Weights of a small GPT-style language model, trained from scratch on English Wikipedia: untied embeddings, 610M tokens.
Each number is 500 + 50 x the weight over its row's rms, rounded and kept within 0 to 999. Layers, rows and columns count from 0. Numbers have three digits each. The size before them is the row's rms in percent of the matrix's.

# up: layer 2 MLP up, 1024x256, rms 0.126, rows 173-272, columns 0-63
# down: layer 2 MLP down (transposed), 1024x256, rms 0.107, rows 173-272, columns 0-63
up173 105:593491441541435491506529543553500629466473467559498596556480486510565396629438536414544564600493468562575501446488507431493481423542387507569508606462508439521513557551442516548419518464578513
down173 104:425509525482446416479508563535449590445515422538440477553542488440511441632451528477463513568410560533532481575525515556527500509638469518606501438510548535483511551505486481596569614467475513
up174 104:375407600541597433543562427462519455528462453516452523530468477522425406460564570521470504510542437496482485523472412558550494546517508510563463470470531512538569551415480498496480457492619497
down174 105:558549487485533513493482566523543561456541491543588507434566528505525640534431496412484473432454518540557579395489500504461554529455480517451483503603424535598391486563437575515488552520464463
up175 116:526482419573418493530569585556440464578456504445474545498425533554472442530516493520445477456586439463480479452485461534509512502455424450532530557486501532503483456448435602454420482549558380
down175 106:405470504512494508509402519522558557510468560468443523443537488558561510469572517474553504456427418463487510546611435526527444512478488399466497501440536463552509471506503472460486508568527406
up176 086:523474474500494510470450563488516516449534471342525504518482511446609430451489444554544511484532524565514483525570461579578411595459471525525537440515540519470525491503523471493522569449628316
down176 077:496479519408443453512501415517507561547497619559505528483494434533374508551531566510488480453476583485529559497482476443557485385438417494510388532493414507476571554464468505496476418460511524
up177 085:390465539454460431614517464463552445511496432510462541531505520485459452427461496482592524551569534482531496479404486469437491566624570646535497588443599535490460528528530453557498495597485366
down177 100:583480424536511526413479574538495555573470520560518493494442362424516488533461479424461605520502505443472487490542512484547476559514456504478441550478534541610592445410539492465476527467449482
up178 095:467537592518464517549573529571544514541571450432464479472506437468481457544493540527482460428459502496481547556548478504444526570505432557508583491579502512517479530589596561601417482471410472
down178 107:553465422568462537522482585385467446449460545564532546434460473569485441506531564562490470545480541525501576476430539456461511514488541480519483510531516414540442448508547599383524456516462458
up179 102:537609516524565542588561538475487494471481523546561549549490478535445479537511487462524484451547471457512435612541485584434454550522565412556509427497487454558496555455401513539517598547467474
down179 089:436410515529498450448482389556615533460544527519532544403455520488548492521495520447497473494523501519430570399475457389560503514504378528466457527443589506420573398581549505491520431509406519
up180 103:530471540512484402477482472485524470485512444417476458503546464425495534557492526479497505417476489496521458512587466480603516530409517470443440556525609522434518471468490585500476475552434547
down180 089:567529529527519498443399413483569539499430461509529493428547422492474560409472504568491498536473435520537492516511505410526486509451458476517565494503455466504466518584585532493528473478511531
up181 096:546494498535493450483577453531522472464575392571523573492522480518550416485471441449421431520410522590430489405519450543536538587501461408492531560564505526536476514512576493514533539513448569
down181 091:484562365420470515469579504556528510562467488556527461455464548483548410467508490390434552488514531520469485482518500514501570430504461547486583489533519399495518424482466550442467479492495639
up182 101:517493590447513494584460516435459551472489505536612499508566565557551480552456591547525522465531446551489400582479478567477428537471532549510470450482472479610392490455543511525456445536446483
down182 102:511446561506531522506515566518467489491527535468472495554587602549513571587449452593412446542550588546556433545456457498566507488511548482528495497411447455528380525496472493522506478564461536
up183 089:482515440482428558514496439472514480560435388465541527430571470432507475522505565479483540460476517425554510543498472566494491467452498484473477475451472510527471536540485450482555575431541466
down183 093:562457529459506544482552456575531534420472501511517380428535567508484456407528528490449540522491518411524329418495447424545599537456391450516538502501526496504514500434466461523547519515566525
up184 094:482570443446473474414399494468513585499465453502503540573378523530479497524420458531527481484465461470614485540513445373493549562466466474529631466439542604523469414556526572486482497552474464
down184 104:482510501441436602532581549552494521548487489551520485522584521504578498484481532478554459435489524541413528431439531540462523475520563535543402558507434476530495503395426469523519419472417482
up185 097:482571441560537549420513541484513545520399462435518397451569565580469525515486481517587534529411509525454450504573437515546474446397550517507484483354480356496553375538484416499486492568524524
down185 094:428415473463511637452620425446554490517548555551440522532481460497572400523524501448496487429514581486551423435533536437562528545577533433513574481623642530491513464468565486536522464504464457
up186 094:519519439508446515551470478468628504423377502526529502490526488508481570488453517352495489515535534551510462559517517511459447465473474506526533419506546529562493545513467496428420537424587423
down186 090:471423501482496529454477626503448486524514519470483478522506472485515453509554428592450526457389506431591487456492514481568486580529612418533536606495445427529488507498497500571539386471481517
up187 108:579496550539501578493471471461554497484548450516552588461557474481509477508472509406513502431538530514438464543501520471536529456584490639530588564535535510393475519545472428550495532535453499
down187 102:471525449518502329400468544490516576627503549593436429495492487515509470495518572561506541507525553539536443466491498480522487496515519559465525446474473538518484565553468487487560515489486541
up188 108:520504471479481485453565519504486562492526507497593476565496564482498442552521479471501485415469437531473544492563641522489476645484479602448404512431439583446496563549478512534398420556453478
down188 108:407372478473444505567498483437479430523479461554439471520567444451422593494485457524431514549543624449546461508472463467480502433532536425494529555555550465553510451481555449497551478457453453
up189 094:504463556506570521531523481466571469508448575480473496483460586515594491560610488482455538523500572494458483584531405547548580540474454520475499460511426483508372496435552584394498431520442524
down189 094:484473476537511429521452484554529457468519550481486525526498546474498548451522447528474598385576532385525467547467495452552484491401428480452452449531459446478557529566515507400402506555500484
up190 090:421494456539503423516497545477542591470482517541510539519473440502409454455483463472506592486564524476463511485490515530500541528477481493506464512432479484440593481451482529463479456500545531
down190 092:477598519461461551503538538464439406497576426502442499483543560567558564548427505583464489404508472546506430514523513534450545532590468523542550564487522507535470528473525469555489580525541505
up191 113:531517474566549500427451505464459570413544603484435468395498493493441585475501500540508469468446506474412493546435561473560495473584607499443452480543502515526462449540541509592518617575413562
down191 113:492601401445556504562390438460485459480544476502537491476552496529551511584492459483441459549455539471433501531500532565434479500504470468402460515568460574588503507468431523513484528526434512
up192 097:569499492566553434532436514619525521451540446412453522463534538469407631557447549487483449391519525525509450409515487562528477459606475539523492581544498477525439522551482400496461459460542592
down192 099:519475431500495508484568516468472497574607517550554460514517490572540425515480467420568569583506411402470517458484436476513472524572500408502504430468581462473536439419502576563464490529597526
up193 091:575532424470525506466512473616544559536487435487511414499532482494561474534490452560424487528380440459577527540563511566472459595434376565501444477505538464543489523524506426552442489473428540
down193 094:517448495488435494430555509531542562473498431564559410508524500470481449494517464460446477487545519574562555574529554598444550574448505559510553477609603548507420520440526552458494465545554497
up194 095:485504600470504528525475495516461362491447525508511539473478557465552430471613429501509479487427470393514477528460467459461500517494535593562501448595376459431430588485589486560599406529544477
down194 100:583545442497465530490542533464526514535538575505496620583495479471561559507498515495546618606363463511584529457525482593501504521442462525537503516467638546431506400505522532488551527471426511
up195 103:473435385507523559536424504523467421441476410514517516504581588537502547500481504561410470491512496507523532514519504406514554409515504489478540490525544439463404486525455492510556446571430410
down195 104:500385487493497479545504463546520396395436411595508500520548523493508561396487472527496525482535492487522526499597476546521528386477540510492469575541462439436529511487492474495585468551407453
up196 098:477434450509550588415470485453476539538530469489469509547483415430557467564447524543554499624511407495520491546500425516511464528488511543539556573567432453456525477551488470488475507369518557
down196 105:471537458450563449539525487594507407498526455504584435446523488577450528518484452593517629525505501415553463431532545465437564522537519468547449454521539556494573514470469556458465444527477524
up197 097:534444576369453488441534441525462448508479505573464490426416562508552510418472423491524524556473494509539470464459515493498483460374492472528560468508457475495394494535595479457519506464546530
down197 107:491460464521505541500452588389589492433417546438439487518522480423527484466432626490508403440519499471501494536510448515443563467540539474448446514530432492508502575464445547530499536557478511
up198 095:497626505550424466518565436507441473445474524473427488564475443485506532502517492575486603559428478482467557486462514401545503468425405506559421465498432532422437523456488446452474467470637521
down198 091:470435453490537566478469442563490475545544510562511531520528551438505479552574464514468438502524519552437511611490394599574494459478474520490579486561512487550499538473469488498601549535439453
up199 097:559477448479427514478458435433531549412538449425394432480380482535424487507448508450445415545515537521462513500447460409477520538519447454512557590461418529542598501546541640470557438486487523
down199 090:472555447555465508404409461483599537476516580489518491489453441496489590482470502544445491498451449495398480510462462423496523512481491539441584522540565480505560465595554539491497550504498525
up200 095:511542497512542500527565513565564492453438404529519500584467478481459571425480470552557584529505421503378424573477477404553445521560539485482540503429523511515480505514391412514507463532476445
down200 098:535517611507530505498451533483503548583467506533547408414499456497489460453427474475562481479489604502509507411567539509496567497489426544491458505493522462548553569496475574463536554407478431
up201 097:573448548494614557495493553455539471458576517485393476472508525495475604499490507467538602566552430511521508500477502377509466515531552496475499539554534587467480495430554449470478537437512543
down201 090:421557507516464474471458548498527494537484465627499540504416551470447610568452429520493493449505491450444468539573498527535462506458441525471539496480612494381504571545435540543494487381450526
up202 106:518391532508439527511458452576390535529553505484531508466448530510480562472540531503439526512490480508533531546521539524401610468411571509484484525441430542614543499452497497421483548497525429
down202 095:512472443450490558522560570555502411464440527545471448429577529485450580532493418563516506441595463474452516415467465551418479596501396500476437449539382532504551493470410472556620496557463469
up203 092:542546467477496554457510624512468575492527416493441428466440608523443474516526472556496500449531528442577528475436401446475385451496509509555556488455479418547533494507470525416455441496508545
down203 081:500546441563459462409502537522393500493532541485447490517602521496469472515497533594527468536471512504601457396476506477504471556491468580437449420431513429517506462490482466488391414529454499
up204 086:561532481478535564590550425424525571547504531438501457485576546489560592510476524477472486458516439467489469519565437488382431423492486564506562475536578521586485525469444512536457649438566540
down204 103:488475517537571492534436439450524501495439507586509486517452546449554558509468542569498476494473413539433507493485523493399475470470506639587473492410482499519478537462478570598373516453503497
up205 101:460479395497418551582446499440549472513547519505548487539503547548589516510468497557443506486582547533512577437485598560472479525541520537502445505546537520491497486548556458564486531530446490
down205 113:596540491599414510553538457462556508458504477489562437456512569520556465491508503521433514517524566503539499518511575461496487456461598445384501543576520534499569558421475458498473524612439448
up206 091:553552445528458524536574498487407472577459535506545485433502537556557556432536506529486464436501451474457549539516503510428443561589566468514496515442516505493419428565517541508488449448597422
down206 103:542490568496471491438454443513561439598508371581546508615416526461518563447439531545503530487519468529407483544499489471452515456470457512506561441548510499495528568453434377449508426491477533
up207 108:493527534519520525429494543440570479472627506468464501494557518493563524598577540452483545504441566505570517455439524404544471492403396543459429447542476440461477486478515526417471547491500451
down207 094:457468535532513559454628546408418524544416534460591514378443451462488502570574431438518589488597373502487500468555454486604469475418528499540539517540574543435504423489511505481500486457486562
up208 093:477574485541493604492551393428478461449505537456567523556546499509554536453542460534449495558565464517500494545470480552486469545534517551540478460514489450476395446493505422481470442478513514
down208 099:503435552561365531516548487555510378555418482547532477477559496540400592473471504578500402436473516415547450479444440485601558516525469500409524451540549500519497492524489479458504449556487487
up209 112:549468404574565472543483463483491492541520478487525527533538475480540579446479430505538530502494554494565451500551487560537625527434487482602480524515559515506496510485499530480532507455598515
down209 113:508520493471438509450493602458574507614447552467508581488517511465476527464451531648576529594493470498487513536458513463590566436494540477452565459520559511550536576553517516627550410519441651
up210 117:457478382564450554516497495501544457522475649541541504504513519453568509564520487438475494577429504400540379537494521540515462496546504549498535501528520569577421562501506482427529498456552429
down210 104:451548406456494487540505553538494495492501599531562418531540487539508480495489540482469412554511418412519518504462539553486426535494468433535524519470382466480451528435539592544555491478446520
up211 097:506401493477507445453490474410514514506466418478490512541560595459591485583478507533504501473541539536569533485454496486503592422543583569584454455601475579362469572436475541525501409562448520
down211 100:456565430600531403539474452387605512527537469515467515482501534479526579499477446560509507492461417508580505474540539361478456497471522473437540524533499522521492359537422498412486500573436437
up212 111:525505535515550530475530486465486553436498482462528528566539505543474487491492499376532557560483551446517518535471480514457452479527490374470467490434552534530500564483470563578470433438505585
down212 113:539523495495624507493601506509517536468521589528608517496607546527459481482460473469487502516584549446488518520511564594393523425530414471534537522535500565433572529523515364544438507463415510
up213 111:511449476522434525517513509501468476477496518414548453488501466457491471470559591590536570543511359528586478529523571533463516485529544560527563427480460584572469548336546536433565468441614476
down213 093:459424473463460478427444511449639526550420455515387456542448463473495541482554571493515453563554489421534569491542499482528448432573520496449583580524530559451608476503540433520488519459573531
up214 100:569511507543467513557575557465527518608401417460524559527491564392505497495551528515438555543463491434494536493520450608444425511363523449530542515496507447498520408539523459431464537540496436
down214 100:490542459495521501506462397526497532484485411513507609470538522419532474498418458528475510437524482530501562476519467522506487549530553420538547422434563439504441465525534616460549585484508425
up215 095:457488488504495510487467494545582509611471477631515440466551613570372592450465550500506558539544505533498455508454522443498459481520511488543492529435508529411454542516501469492460480481481541
down215 093:542447398545475528673478463473477570381527533464550460588455509565560497525495597447531573470507561507580594512459586485498525449506409555542573473477451574495575510593621583498493520470481438
up216 104:464446412506500518427526527513409457548524340441499446516515515435465452472376448639381486495466545480574546481555543545505493504480495514495556502556528608425528560479535482518501477525489485
down216 105:466549490465561520515601480477589531543449515507528540514480528450518478422501539524499486533468537540537481524509605513500576504399447447513456489520503471514503581574452399515570501566485554
up217 108:438506449490406505510569482580518491549521527409487593532517516482519435412399535494554518522487489428474492518472512511467546486447570460568452496387516521468474500463404529512509514563489480
down217 093:509494511515486565496504474579515392522491613540444536524595498483467469532468512434548495508481481569544515469543461530470495446578485542565510466517479563555500521510411462580495510484557533
up218 099:507469525545490533530518482505498598427492443509552490520566530411449456484478414471550562483426472577472476513481470540448528508415387504538586504433548492559526399581531603525498551544525540
down218 117:493501400461574446547432487466465467455527491494448616566453485481519431519444357372469592557434535457502497492540489498499507511517540548590486487420543493467601498555436505456486586470481529
up219 101:486499574605521417492468515396485546443484531407498553526534417511493513481536571453524682549526438493420466436468487529550495547545570459518496404436502453495633492475453432423481486432495508
down219 099:363595487473512594508505516530537521514500428584494456516429491543474450553527442510485475442452470397540488590554456441450523527477487397573422551652531516472431540545556539498581480507582535
up220 103:497516432516489472530455521528461476547567488404493448561468561507504502492485465534488487496448591502512527452598487468507514393471411556514528513512553541544396487471481509562457482494381526
down220 105:581539599534465513522524621461519455581576497442457447538571488568557531450502410552534427589456483412548512419603529526510532472433458437454582504522529499452482483442460591560478522461341595
up221 097:488528546505522516547434483518534428576549594593514446494499532535454463471609447544546489458541510598438531578524583444504536520555643582543485489561458397557433512491564502496535523434423492
down221 097:458499545443450557485531445574479482437604453549493531477468473514473483543555542449565498447450463537462504472459561547672484453513411553484507482565471548449413471475494591536452536588488550
up222 104:495410446403617475566446437477536454590418347550530564440507547415478501440429555567498492474444485479448546451454554492478504514496551505510535489549440442443488464548543501420595453493509480
down222 091:381481549537487491425560443529532518433469512433534494508494503511477536528584471455467572472492502464440433432497404538524550526514409485459427415466517553395546522468474447526359429561528519
up223 106:563522516570457453458439475509514520450651495477492492566477435558544532443506569516488501543554437387599485512459418486427456503515442453497420552555509492453441423467595490454532493424447461
down223 093:485435451435539455429431437558470506513360453494499487497548534498451569488467462459525565505529452443487423500581481463506503427556528565487563425442497509467578502443477572442519421648412423
up224 095:498450494474533528528540497526550491517468497485490507438462547492514428517565408447507518574481495438547505503587517553471467514526480448400503509452432573542506575547506621501477512594476498
down224 104:468532500395490457438495446581463567530532473471577422598551501472487554515475544537536565488530483540563487503491551539507468452589466481417467536494516442506621418506539389572432543569514462
up225 111:415542487454521555432513485521470479492424475559416554443491505478520619444521534508537508404485491569439472469461512480496477570444513396513569491491549441504441499565542421501529489540553509
down225 104:487552475533540537453562561544450537497473521629519452499430563389490556575416521532517548333549559555479553461507435437511479515537476421455466517460529502541474491461619557565493583547552486
up226 107:450532488559500477462507540475466446496460428430451491586531463499404455501426616365465524506547479445509506428498453479533494533537462525519582483424534484398498506503439474521560460492525539
down226 104:491532439506530567479488540474479516546499558630458406537492515549499456563541498482489505406439426513364545459486483397482609469534453511450589559591463515523508477541522410534418541569574491
up227 108:405522498445550550462418510526497434483495459548407396488547441557571508469466645505575515458546496467382491424502567448524490511539526451489532462475551543526560525523457478481433431392491488
down227 112:510558467490530520432504561434523562528618577477480472514457526449527382527509508553573519515380405463496624479528499541507498462524522475419533536537421536396478522382460421466516477553524541
up228 108:538427436496571515595540516498469551534461553569505490480457546555532445466528483487443439580573531513538500539537496391524513447448576481541443484546521532446514477518491490471554447517409472
down228 097:533475492443520544536561500545560555476511450503498562554459564517456560404468530543455500489638426436586491502482446455616394472535531475539541456492464453516541467493579462463488477465533485
up229 108:581493501368404451513526434474508479417467467522440497545542503410385519478559486508520458435483519582565477536511448464511469494500532469499466523518507499511537427573438449597514553435506586
down229 113:514488472502439477449500528485566486478551570567513476581445590436525494597491421486540515451435430560489489475544519466411531482516550487527481542465489503476543444485387449429541498417593475
up230 096:482530530386428540512481567507487509400490562415518483477469493461471520481582509425371590450504555567480592613569427485532543501529521526506498542505458495415483452477526520380561400505543473
down230 095:517422533507395493532475528537485524602517539445522473560592480456550587483529467504463528537510504482391623491393444535585517548468548548440399439479563517456533483535505454544564517496518461
up231 096:474557428494426468551412481463432495492497580429495501517508507442558658479491496538428505366589487398497468453485483464564572357497519654549518493553590486526525477540507522514458593517492521
down231 110:475544542484416480546510547492439522450398576536498434496529439423557610458473498512413552427546541408615504494448487460569478389508532518598451524516540508474446536503466537509470599541472482
up232 097:471487484458464466542498489502574558422523471525440507483502505502599437508578536473457500457591518549541472586470396440544488534526502496503462585475505425497542464530552535538518436446456542
down232 109:538456526517450493488512470450402500478436438511369434469442582543521593400502513505454489517528551564501548554550410435562465391565462449509437534487502524490514464472518393539538485560514504
up233 092:466531498533535567491516434508482562541516457536474542484498571505486529465529415565536544510509533453485504532498431491521487447474562530549443503426572432530451552550495535541521508485490494
down233 100:448511560465504418550474599475463532389514472460573536489521483489427504463522597569549473555484549542441437424516460454575452573534476543518482527446511508427569460515527462507512537431552487
up234 106:453542512483437493508477480478513438636467432588536497507492494524507505550525506487563492532612493477454585473493566494451536444430497421498513519443473554461467496474438443402480493499458468
down234 106:500528526526409504531571481399512516492549524391555569461537546412489486485402436380542519463413495472538466484496559577501570441485502439509480426554461569534553478441504475526481496509431515
up235 094:512528573494571532490454554519502441470492506584495466557501477453527427465459539596470499559521474439426572574434538423509441517511493410462610513453452488587490458461468471560570468475486457
down235 097:617547441520487509466482555445634549571540576552501517540486538486561405533491586466480585474492545485467497511547390482579530560534463512505536514540482555520492506511499537417523504565526504
up236 103:533528550469554435521512443527437489498483491561434433572506452454562449524491468498457587488515479517512525517551509478542348567407502501437553529532518417436485482504422438417479525484426499
down236 095:549507458392606481506490428489616591602461547545439453502488403507485535522548539503600539517553498522535536524548486486532452467498468451541557447458513352524534444432517505457541504528577554
up237 106:503578479502494449459568515419558499520513489428477542488474476434433497493484499485534542564497437476509530575501430446569467440412479470540534483490472498548486427475487515462496540582503517
down237 115:481454467515405535523435502457519611490437509658550601556578432524578517537531530538552523486431454482493574506430524512518546502526557482545565529515479427465458564544514483438476408451521499
up238 097:547487509413497492494521475487494442445516402543463497505553482489497542462522541550589484471548533484505499538472507482508490517519449537513503503478496576524437454481441560520441507536483474
down238 098:457439462521535406549468557416407463505550503526525456494478559448498446510529449440488516559601572485444572461509447492464434484490534415504506575566504520580592444557435486439493633524446581
up239 104:417458486570500505466531524523565576465597520465438438455460485567527438549492547465492510520349489481490538553404556476531572570489395416496453516516481443600560531486495587452497547581498516
down239 111:433544526441596458493598449553439480470480445554441593562464503461484418531473468450608530505442487540503505492449491566490490417531383433606538425472456403507622502544543625513567516556459525
up240 092:547574542548519556467481567553443551538657439502462458541394515456438498563492489431518450538472412521455441389474451575522458502524427479498525414503485471464478514498561542389540386538506448
down240 108:431475485516476523482507506538526534417473516468542456521514503570454470460631508532459521554540402418426523472567526640523460494513578516498480432563600501523559499471560502518456541501442492
up241 092:527509464540486519513470547462437536490666580515526533403461445536403494447538559476544608495575499553444490499490517489481598605520472521530548585544444518469537462505429477580496470462466485
down241 098:484443576476462557516473508612583507511470441379478490570508573448565513510587483465461420426510624562545426453586490547595546436501587488513464493495507560514581594486603471497492500510547415
up242 111:476404339508491518370501537449447483390556479518554524522473503503491519528472405489525581550433478472490477451521460545569451535537466423535630415513493547506526469454515505511489518437525437
down242 111:552494492529420467475508584473516442537502505565510498528542487572472547543484566543497504405495422533467471413602428509459488471506411477492502416503420548478579550411444499500470586442504601
up243 111:531537525530542415445403482458529454387434592472515383568469569463511557539545500547457571570472431503637439521481473549490512457441528402386484569485508473592579431533491465538492549481539522
down243 110:520473521505579480492435502470448478513419502538477514500588503465492472538611517487550468453496407504504517540555449492449518593489563517606512480562502427540437521444485512510532443435523492
up244 096:513358530613467509617457482551444462483455456556454539537506405349477444567526408536499504513548473496484458497519550534535538513379539511504563546510419511359516478588463435420510455484509466
down244 093:473457570434518407470453524509526540427443523495533515499518519481475499492447592409547468475472466467581465479480408472527585522529553540370443478556497563631509424414441503475521546531568528
up245 106:590506620480639499499485415521455593516461510541452413556481552504426523438528473463544540525481463458499407531522461388577473491510548513553587478468458475351477456532443548509469489441507473
down245 099:565457486433486490525525495498552539523520548581491412526459490502502504459559413488438463446440543476490505644532527450505454466533573537470502464409500447479499501453497502572396467566542559
up246 103:569404428459472376492532488410428509428578508479536496516423466498416471503514495503467555342548515525494512601526555512424531481569573519507471555483556467432480414553516506440505487427521533
down246 104:471440523596523550475481437580546455553519409419459533435515431449526504556530511562489462475532464464548469446564526591416469470441465477510548542460487513540475480550515508498451454550532462
up247 090:479466504512525448512428495474484502430492482547439542506528504499420508496479524486446559541599508407486467452530439458499477499556501544575510503409439528474562496519465530485440431460465552
down247 108:582427449520491525551431566420537444382511456527423431512503509535529460416546504445495526478504420562502488544591572513467486570528574638485466514429431519608534488515512527531433470558448468
up248 097:497492578537462525514518508496507546401587491439469522431499586460574484562483456424503540475517506512512437454567456530528400557546466506502534424606486562410552512485544475452509527545548548
down248 098:504535547545402465462507445452544558519557490543506524492453588446511519499453428500532523504534509528328484466611440490508378529503498468534503500383480394509481484529439584467557437466483529
up249 095:498675515453445530440576499419459460482421519423541541567551483437474594540515502519575518503519519449520425491525516515448509485451532503473531454441559425468455511499431565548580550419476429
down249 100:421438521528557492572452493434520487549406466512506539502408419474509465571423437540444496458517487544464579495455517544524472395517548436522501514557448558542446451522601550542346520583536484
up250 122:537494614533407542420494454509484492488499407420535511637384513414543474495602467495426526535494495587504484584570584504598535439430531562556491480506532481528476473489470579469501487499473477
down250 103:503546569559498426438531556507461477523513504617449420447466555540509555587509440479541525464478517462542541406537510463531461462454501533486493540536509522511557510578503484454481549503539543
up251 095:519532526457514582504436454446565406447619535491534459499492461473520583510517506528487539544498459549497486605496446504544559592460576539463534536496482512521448489521390464461508544439497477
down251 086:561589541541491476460488491479360505516497498532467456558478562483467385512518463550448511507514517538475454484528497515564442522471489393469516512487511585512480487563493584534504385601501531
up252 108:576473616581450433415553512438448391534470519502390497460516530500415494494607532476513517445463490598491484526558455541462487489453565498455423525554449544457512553463503544499490493523503566
down252 103:480551480579468461463526509491543420538611444578512493470596376493632505621555505493552519507574510528481486573505441522482523509548481462497502470539486482585573500433489529453560484553541502
up253 103:408475495495502461543517425436556537516498540454484521559481496509411496528503676542485543558454526559449500563523462469481511445620492472456499495458537568493487535427519486465533448520503423
down253 089:439495419516355543454461524565477456514498525483494571506513546537514508514509482430587499468551580492527435523540468470531480482484489580465429496481536478451528546531476502501543412456541498
up254 086:472561519473483550488489425482491431527520597540449512528440452561459479496508461489480395415539497473501464536495481540552450427435485513601430489471462601532464452577540486567567436464487385
down254 092:422540526491453545381503435494553501469468421465439499510541503552460478513419513471530522604497416512521534477517421478459484444538518587549579434416575460548635524464388524555443528484462550
up255 097:458492674487480511527415436443482582440432553482509442515561514462479454516458506479483465451484538428552566563484504453545405554463579500586454377575438471481563454456485461467448562482495529
down255 101:520470480466495487541514527528452512484527539449576426514560506523461490465402500490486437514591609444562523521553528506520446417514457451502489395459407514472570508523484522603455518424509518
up256 094:592554529456545507498555565535462522554566395544471532485373504467521466535557457520481592479505539558549420527527507462508547511573481534472538540471424553538438507542499562440420519564461503
down256 093:432500543478508460519511548469492443485496556501407516550473469493489483545476422456493402500572488409441547564461416478503548583555442495551535483513562470502559470478432465457549465506523521
up257 106:511469389528535465512536538489499525556439459476529521534501448433571443475502485471529576566563468437460525495538559515466492481549470454590643569423533502561415496441566472499469470419583460
down257 106:505504605487517449403487535482462576480505495571557458354506491456515488596511521464530438484521469551500486506549502564505510402410469495542522491477541503467551477568519583447476453566451452
up258 090:542479540562571560529555444483465496526511469433590494540532527635509489451523591510446530551515547527581455385488618567478474501507518516521458496479563437495421557530481530597460408485484511
down258 096:474504485443564461372562489559492493451508523526514445415528539535413484540428495535586443517454448542493525541499483571537476529648495507463532632504503461434472560539443495466561526460500450
up259 117:569433556532487384452463548479391403553600535470561519495566449464498561448471518519470541504563466582499439474446489553488452528434555542467403542509459485499627520561441509455549486505487546
down259 113:462491554558569476360484544434420531444501464503476454496450486580416444520537498509558560636482512656469432476461549538569436460459525523498462457444522484485547534484457554486550514484459466
up260 106:464533486472610461496496496491503472516500525493487570562469542492474524513476577417446467484453544491438406546519547559511373534518538521488575553398575535522547456564337485509482369540574513
down260 099:492434472389495465456476420532544452511472561468452538452564488553553493429516522519537435414463521497444553582500425485639459526389552465484539438465496513530419430535556495477509483425520504
up261 103:437445566461506489574386586461396468509443512540483496490495506519562533467502381436478454547536505383510428551492409524542459523467471478456588532502532566512524524595647449584531500471575531
down261 107:592540564502622412499538493592474496476530463484409473505463431506548395462450494501550563535579591494485537524455473544531525553534514473575508541510442482498546415571484445444500491507500554
up262 091:492538517541469568479418544469449470470506545580548431495418478539474511508514500534532481467503556585434535504521488522404488494489492539519446498583463504528531529457521521412475469511545519
down262 098:434484496509451498531540580541466575450501521520562436401564463574474545459452403449538488520532580447459469438484510541453495502491570535582514489468451533575519542466539535478569496572520466
up263 104:501455476431496507473550451479449465529525553495561479463464544470454492530572484558484535404401468458510570500474355487449486452511591498561531461473411497497461487547438544551495498502530550
down263 104:478449455475530492497482495503382545418549495436572493428490538535445544509530442510475555593487530489538487452541424500524525567517519542446551427559387490453517451526451467555542523554459495
up264 097:553442463482395606461385413505467415564501533469421450507529414521465539517413489667530452441559525437472524457468423424415487412563505563557522574529500571428496497478556442444472478500529451
down264 095:567480545495410501467488386445426374524532520467449424539447513511477503567462471465481414542484507549615477504584484475468500459566511483571513472566483408413458436430481502569471504607480412
up265 087:484432452463495507495533460468557481483494448528526560508539471532516485469474508511521507522398570515516499501536363515562560483533500560627535487479492521393558485493509555486504462434451524
down265 113:473452531497446417559509505461472431499544500447543526444608585469567447459457572514495558514470572457498557433578433471551551475474490498625491468362546471515446569481473569558547474487493594
up266 104:546551407564501460422592460565629535439450534444474562443547549526444533556480532435587509424518556439536440455584485516532449487591566509554417496404552508526494547492517478590554513506466528
down266 107:481507504477393475440529489589479512487486488505585588534553491388390522375518591511488584548574528475509527445516471527444559489518592518523447470493492472403458441424569546440557413464481473
up267 103:495483461554552524540536470499538545478465551501442456490461543502439415524424501479485547543416494464536503461542521471469482477559582593459499531410493452492459443500559511447511385420606522
down267 092:497564544515484411533454529510554495498494515493493528437552512445443523550535500469451428578515516458464503559464533457525492558545446484420534430421568606523498453500491466428435639520491447
up268 107:496525547516515507457503443489493468604513566467496398579468537450521375560458470488541508473512559423443489446499483478451605459640526582490500509506552543602520484433443539519509542508447511
down268 100:462545459455557495466552446469522407544448519488483491461480524481595445523448544541534546481496572461490479512319468551486524480496540547435436526472584493477597528484524533549562508467470430
up269 100:567509482617493548452612582483512514489503495442488481528503466512493564497516519508514574439517489529449401458575458578632474503450379434520422494476493503504528415604572476517514606461516517
down269 106:487534571586492438516493526540558507485470510533418482518607513508492505501485462449532614547543512450476414520587541597530430423492488448586460523420457536415498486541538529447547528519503570
up270 104:519469441484545558542463538608520477518485492532435548455499604426402474445505477555466492526453500490493524511491559461503412419465536426568515574464441568519480513520516391458566441472457576
down270 104:510520493524445527487442436487621362514569493453566500512601563472487530489433526468486461481594472499586549544465531488492568479415478480485527448602516609539478445499541514427419506557513483
up271 095:508482515451582501540577579519504490441388481572535560571530440476438568537389523526566508461494526580600463495520468530469510502503462440512572552455507445437487398508460577502490457555496538
down271 102:427616535512584454498556418479476420460408493466472590501404429446442528456539482493511445486412559489623551505530541494483437561505468495524391442434474464474512443460452589359502530507473495
up272 096:584524425533539495493537538429515483513468458458522487524442460527447507566451554570492498495523522541483524484489562533490514529519502560515520468549472535449454535405554439440522483577396492
down272 101:499509498499591456533452547599500513438479573500536600497564518444525480472404463507429488484452544526477510460486481541590539505408450510479448522469489454548445458479450536535509504491483500